config.toml
n_layer = 12
d_model = 128
n_head = 4
n_kv_head = 1
head_dim = 32
d_mlp = 512
vocab_size = 3592
activation = "swiglu"
norm = "layernorm"
norm_place = "pre"
norm_eps = 1e-06
positions = "rope"
rope_base = 10000.0
rope_fraction = 1.0
qk_norm = false
attn_scale = 0.177
bias = "qkv"
tie_embeddings = false
parallel_block = false
extras = ["capped logits"]
init = "normal"
init_std_qkv = 0.0547
init_std_o = 0.0
init_std_up = 0.0547
init_std_down = 0.0
optimizer = "muon"
lr = 0.00824
lr_mult_o = 1.5
beta1 = 0.95
lr_head = 0.00711
grad_clip = 1.0
warmup_steps = 200
schedule = "wsd"
decay_fraction = 0.644
decay_shape = "cos"
final_lr_fraction = 0.0
batch_tokens = 16384
seq_len = 128
doc_mask = true
train_tokens = 134900000
steps = 8234
dataset = "wikipedia_en"
Each number is 128 + 24 x the weight over its row's rms, rounded and kept within 0 to 255. Layers, rows and columns count from 0. Numbers have three digits each. The size before them is the row's rms in percent of the matrix's.

# down: layer 2 MLP down (transposed), 512x128, rms 0.113, rows 226-242, columns 0-127
# gate: layer 2 MLP gate, 512x128, rms 0.241, rows 227-242, columns 0-127
# up: layer 2 MLP up, 512x128, rms 0.239, rows 227-242, columns 0-127
down226 106:159135117217118144153110114128141098148142158113133147124111135144133129140132139138073130174126114114144126048133108091152159130101113173158073090110113103113147111104136079117122140160131119113161099117125128136132098097132091124148148134105116126151125132122138100127104134128103121122129176112160107138118141107138139135160171176093146151146100143139126151123137176116094127107133
gate227 114:122140094116117097102122129146182120152144125118152124119096067120120126135079152127125135168163136131125107110133152149092139108121107145154108142119151162136132118139158158123089163126103081119113078123110124086128103185135127146164135129117124178114130132147101146154105131117074123130147127133110149114138152119129144085085088159134139070129124167094112105142163121125134175153107
up227 105:122127090168103126179144091103143134116099125163150077121122139117147133141125107178112124128116150131128107157121168150142148150153148159135141159114099123110135138129164119145137143125093135140143138142148167151122092122150107188100190114178132156138141138189098085131143123119111135108097147083098125120148143147136107077128135117158125134109106128110095152118178118142135164141105
down227 112:141161118158131085146153137113148132160125078129139086079131122159168148123113156116106103145151129151150105131131152109107149072103096162153103165121121148139177143123146133121098122108095117147063119145125101102100119186119124118131123127144133143130100156175102131141126108114101148114098146113122203138127108107130107147112085163134136109140115154108104125155126154144139099149115
gate228 087:134109145145101075158139130133098121135180127120146081096141067173137104137098122126135114134139136136115154123096167082144098114143113134172167123117099134139130114106124157126101124110079156165151185112151135099111111078165120111151147086101157140136132122128141144145143110134151147099158144156127157165146139098121103146130102139120118160140097142123099083135092110105155143117127
up228 082:122132125094125117164130121091099108167156151124128099107169082124088125151134120107105117099106110122179141133138114103152127111153127125154129105087093135122121126139122179132145105163145126146123168123155098135110121140100124149150138117108126061097130140106118134150129142158115151123114123132131151129143165090160063119104124110071116163178092120082085140104113141124152164131145
down228 087:126133102132113138129139107096117129124153136190165155098150094143156151169121086183145122094144153161094087108133109109132124098101137149146124146154107098095073152091156127114109146099119138113126139128104111131091160126136105137119090119131150172126112148151140150106123140125120176143168147131150124146105163124133106138137118116079144128160136163131040118128108134140118136114126
gate229 112:093094150141115149163111157118110116201126105147130120136146126167130073150132141152131138118139122095128174147166122082121141111178108099138127109138138069119100104133129093127125117093128140157138127112090154135122130152108154086118152162103145116141181122118158100182132121149115124158130111151129147147150125132145094127122151111146134116170111110071127106154152140132145155081125
up229 109:134109107152137113119100127118131106097120121087152107075124112117186152136113147175143117107121157094140130085137133107139124140133151150143161101123145070153101142145104109124170118109123110099112164137131175151117183100142094115121092108102135122130118133163156133157088106146169140171128151121136112160129127107146143117145149097137106129094129166103180115121089141130143119073109
down229 106:154126105100142139121106134141133161135144126142108149118149114205149097127101147098131113139160140157095097141063127109150119098127131128103118101138089098132068150175116064143125089144148109125133132107158127119129122115183109119124146102127175134150142086126103098122121118132122126098135134159165130145106120091132150157113137103143135159140154129147081088127133148126132145164166
gate230 100:144118160136139106143183142140142125106114128170138132192157126128125149140079126166132128127172087101157118072121135154153130092131171151162125080135108096089104129122104131142154109125160098103125163131131133129105130135166120103084133140102116101074135093108148102114113114166163133129140156147141128136169094139150167102128114115123106133129124080131125126119165104120142155108106
up230 102:108103102110132116161111146105098144120144188130128121140117102128150168141163099136104093145140126134140107122123109123136111133173147097127145155087108155158116140116171161110131143141061172135122129085087142087156177088142138117104128128124128178118107103124145163133137130118116156090116139129064145122159150088112126128146143157114125115097113132097142142105162117144173155153134
down230 101:126170160164163160135152139107108136128136116187122120181113131127166173149127124134132125169156139092129150085146124117109168117101127126132141102114133174085143127156121119189111137105111114128099158133116090116130120134090138145131109182142128137127132159134114110129103123109108153129121106171135143124155093134108123125061101087099157146094149118103097121126115111138127096082101
gate231 103:108080132099120106112089171159104142152122119131078147099099116132109138119138123143116096117150116149139149115160130090132139123121159129116112103138157165111184132152119154110150097147149137126189083151113094145112111112106139159130124077108108167115156129170159123107143128186141129170119133117147113119159144126139102135123183144113143116132110080178113142137144094148099120123112
up231 099:111085143100113117119135148139091159131096110153101166133141145108152145146114128136111153163157142138104108125096114170135171106121064117083108141152130167113118127148139159132120138157123102147123134125107134134119088108157150137120124098097189128131102065129125086165089118104149109146161104160124125135161187152111174108154112152165140132148162110116123154110149133130143141132126
down231 096:110084153112150131075147154142102120181115131132147137133148126129065160127140158106105131100156121159119159110109141141125137164120128103125134107153170118091152120099137148116138154119152084117169066114094162140142121090151094128125125133098137145121078121173112131099135122128117134138147119147102159118111166098120128127105141138133119156115153105071160137156180135107104164146143
gate232 102:125129125145156143075133168106122146136181139128135147153147124135135125115091128113112143124102115113114152149140121121166146172099102153091163136114075107097093092156121130087173151145119106089137143162114150139101096115157154112145142154143121162156148135165123141109163141121073121113147139139150139139148141075110128122132114163184101129139177150105178124101112119130147121112121
up232 101:129139121137119130128125108111081122116109096114090172124169132149096116157116166092111093152184150165097125137117144102147140104092132135107106095128137113131142113129105135115143108128155138128148161123110075053113144118152105132162061107116138163109139142158145125125155163130148080163097140136178124124133137115171138109138133157142125117127086127124119130102130149088116108091144
down232 101:096122148111128128126152108143078088100128104113105092096133142159153100165152140123155109108138135151118129128086172168097097115120106107116116133180192160166147125168126129138085152166110128147153145114145127157158104130101135104143151105081129149086126101076103150152127125154165119117095118120116140104124126130108145143123128126101171140116088150108146134148140106117176122151122
gate233 095:109137166114153099141121143108148098131100106112118130116141122094131132096115126127146163108099126109116159088169146139138082125118131138130096115155130117122120138145136114105111128094111139137128096144141144162139111122130097107120121142199150130073157183116167118155173156116130072113126138088123128138076129104159137146099110120153122134175170116092145095148093105111086130117078
up233 098:112129120098133120121129142135110138122162127122157123150102126154168117122110132113145105144113119126148147154121135102125155099082129119169095121152167111139112101121104116151144123101125079155146127112150148150159129145117111123185159138107113145111121102165101087151155139158074122160184093152097149118098102142138134174121126098135137134137111113028121111135136133070125133141123
down233 100:132152151139119113121131138144148134169106149151109182109124147126110120167159140146127117125127098153123082069115159163138136126120141144083135154098123118180083131118127084132138132175146129139131117093124112095117139163108158138110114147065119120153135130100108134088104097152160102051115121158143098128166127113136113092095128125115123125134138128192131151112128132147118133144162
gate234 095:116148114139122152147092130104096125139186135132162140129109133126149132149106166117188053106083134126110135112129123129138120109117118178155124122117128150115129163169141112128148116153127154099124122162150099177123127130116146138161101125131120193120100095121151097132110143149141134143122104136087122108174104126109171088106124100113080116115152130165109111091091129170133123149138
up234 103:103114132118126164148132095101159137129099123122153147117135086131151135079133139118153113132071076175115132121131104142161163142135168178167107151104114059137139118104144130149119170133141142128153158138135125112102130120140129116093128164103106138106132171141154152113080134101152137131117160107148188143118133133144110160137144151156084149133147145107110132091118126112114080114100
down234 102:146134145154129138150116128102151111149166089144186157070140138123145078131116125124166123111110101109101181154154132125157108139112127157165103133105085147154151122147153115166135104133109126170099110170140167122131137113098154098149089131083107127143098139134105104138098124133132148160171079141152096122137142103111125110118139131151119102068129095113114126110114121136138158151096
gate235 102:128152187120125142139123118153161151144147085104116111136135147132125148121117160157164176157119067148172150150127137134146121138127116147142135104154180106129121147128116157148143112105127147102106081117124097108107092153117154158174120150178154104131102108080138147138092161139117129124156118150142106129133114118112137078173113158087116142093119126114138104119162095162127165107116
up235 104:133125093137107093125118166129121125116125095178123147143102137091112125106158173158096098122122158138127126142131143147120106135132115182138156137143108103175117155153116126122126134153158147146117124122124102142050187120158115130114149116137106161131122107137093072086145142162166136112132100090131127137155123095137135131151109124133144180166134093094111082168116122112104158129139
down235 101:115144130139119094175120137160157131079124093114121126109167110121110106146125169101081128171114117121147112092091136147074115158143132104180138145149147144166120135131134144139142096106124105114119128139111124151132129144141148116170120129129127096136157087073155128134086148098132102150130131141096102127123094131105182142162117160123127158100172164162145137114108095175115131095108
gate236 110:096118107113104129146126180156091147128147117112137111101102122133125202136136155139142109157155143109088138145116097129172173142136126133114130157110140126146153130139107110169116111089110114112106100154155141112094138164180109128101126174116166097147107103126108135116132133111164098137160116151144099144070131119123127091129099136163169164084140092133101115172112129114129138128149
up236 106:180124157135131097154128112132142149111150186080156144106084106149110137135135138166111157149144124135142191116123091127147127129187115117141077132119115120136106157154132111082138139126088094088130099074144104129123133110159133132114102144105118139119142153158147137143111097147120127133131168130128092146185113129076138113103136113138127128088093147116162098163126128107137135110103
down236 111:122133150125120126121135111141119104145161112113137131154146179129112135147190130153109121104189141099136156129133133124123135112131157137149130159135124135119170147105096056154124081137080134093101117106138125111120115110137069130119089150112153079136109105151105116127103132152175106122135159136176088160134114116113131143130101127111122119078127162139097131134099154145107178167149
gate237 110:121118161117125090149127164141117131123141121137076160161157082099124120121140153114161131139090132142143120136156135135174179164140141159180133122115117140105084135154143128134130129159140076151099103082108118132140183117108129178113119090097156132126122154125129137134099153150137099107124100134119142155119137174092136117090104142157104093163161130160111128143154109109163096143149
up237 099:136106114124130101129141088122163108072172137156128144140134105106110129156138136127144138160134110185136061142104109110140122131148155161132118152104109117112135145101118108136149132118165142105109122086116105111151164106112131150148123110104142184115135123120099122143109114089129089097109083132114150169130128133116175136145091113150113119154155159128118133163204111130173095160126
down237 113:095116160171108125169128119120119150111104110152128127163132097095090097122112134135129098093145122104128167142120147171140177147144130113175122116162142132103037118122151158143117157140142085091098104130173141120136139160143129141158118091097140116109149127104114105119115126132127150130140109107156108123150093148148143140088154115190132086093124144153110148118111139135159117121119
gate238 089:134116119093108145097135130121144134160126115136171170077128109114167141071099094140129091134120101137136142096126109151129159143137153109127155091159105109173098123128099085085130137171160133194115135111103106116132134162144113112105154142119154119113125102121109158113115145158099123115102155111136094126114127147114170118140121112125136157195131137089173144135098102128091131110122
up238 096:106132139124151113126137173151108102168134141132098104160135120135132154180128148111141129112134103098140150138126101122110092094097090139148115116094129135124090165161183146117146132019117111083146120150126113155111118112117131128098138104153122160143143125168156101117111108118102155118110116136145166128111127106123107135125147113087095102122082127159155151140078143115136111115127
down238 092:149156130106108180119104081114111135115155125150154131102116124153126110131137136144139128102133103148127140106146097097121186147140145113085157150184123130147173101130121114095126133169163130183110134102131130130129115141121113131093145149110158087128060135089107180142117120132115139098147161106114104119144090104137155123144111130134123178145125121096136120123121100064134160139162
gate239 085:111106154136141128154149144144141111128168080127120186130089107093141116101154112132090137123137125139093137102163061130115120144152162137173134132132144185082121128124110143110117115120116114097128094126127164063161111118126131092133131150153160149135139131125092161085106142125115159121113087139125085167137114109093156148121141124151108163129116135114165152163129134134091124137159
up239 086:113142131164162149086129159124137124163135156117160135150062142118138142097125149110141108120110115134152155098151151136114139159133112160153074121139116165142122150126075114115100130132135130075115129104090136093125125130095127100153136109134126178116189113101092101125107099140136159121161143124110130172122150111158126112129165104137151108115152133183133078135137111145121164117170
down239 090:150161118120103117132099076127155144152147131144128095138134141109109099140158114110141114145137140092132102097112137141154090171122127082151111165122117124128102177105144102169126123111136120124096108124117113118126141109120160120139101133146116098174109097146163118124132135135095158173102121123168159173188157087144083145087120161105148104151123153170113136122141103173108100129098
gate240 117:155110174136118124106183165133136145089127124111111115132147098109084184128142100131077134152111092132131109145123124154104130134159117142101119103101117098107112143132126132084119141129129116109106087134127120153123165107103161164154189092113126159099138138115105141156146115148108080130110110104172082152112127117100094169128157149103145115129140131098166126123081097124133149106106
up240 113:116118158140148092106141117111094151172140113124101146157113086145150135130090110146162130130129109106125141101101145157144148149164119139159115080148156112148100106123133142121160108177138122078113114132114145101145178124135099149112138106119136161115137131074131098114130129125152114084146160150159139103163076152135144184148119112134150131139118152175085155138103071130135134106155
down240 114:087159117125138172118052149129128113168133165148085135133144150152100104146130128142152128101118120129123176151114162096122115111128158102141078112134167138129086116163144149168128144139157136125180093109110111096117135116132081119116118114161089127125131112137134137100075147124123184097104143133116126114159099153098148132136116123145148118132141137126085168140121103087134118116164
gate241 097:135080129130142161095122125158124143135125139120117155144114154141149067123127133093177114148141125155095171087099093119111174157133119142126107112115165121188132112114178131143118139174090117102110133163125148130153117141120107132117118156183128127104147123135080144138137160124101132113126111167129102155100137113079124123125120085087158103082131134098146114105118130118152136133082
up241 103:173113124172122123145153117133107136164117095125092120088150152130155136146112178139131133137101120115095116147145199146138100139089117088152158119103109130117108134077125167130118090084124130142161130097135114158128156106105070132129131104113152156112136162093102091123133129092119147154107129136117124141122078116106124126126107153120114139188108114118118084168147121109163132147110
down241 094:127146160102153120106163128112157098132150133190135122162162148135131148126114105135128111154136134144137088118163119116160172129136084155145149173120144131049174101138126084131135120113124115108078116114145083122098132119129120103160111124132140098140101119062129125147120137110115121098124128140122120138141158177122125103114165091152141144139134121137149191141105111095101134109103
gate242 092:109133114107116108180136168076108126119139155115179180155146109124152066086182152164160132084120123159157134149143161138113140142130132129100143128135119095131164082110141151127166111131144128148109152111126101118114110123097081164105140115111112092100128124137114120123119132112114130157112085118064119130138137159152169159101130121138136123096153138135143120116154157141157136128145
up242 097:154135141101151129116140155167172102132120108145093098126103142155064146140102098116138181157129142163146121102102109084112136092131119115139141102123075120116076175120126112140131151105077120155145140161134117096126120128152126134162123130120136126100135168164114109129097107093127128112136120132155116152143131113168092156149137084143135112165136117123146150101181088104159148122105
down242 098:128136119144137144121120139137138116133164101135109098156135132129130127110126146097140093146115099118137128116082115089086132121141129100151114117096139116146173100140100137112161100179121115148169165098126161082156121094118117095113167134094194153136137160100074116118128132115135138131123141113128091173156130105135099129125138128178186124190088173138134139118141144126145124114104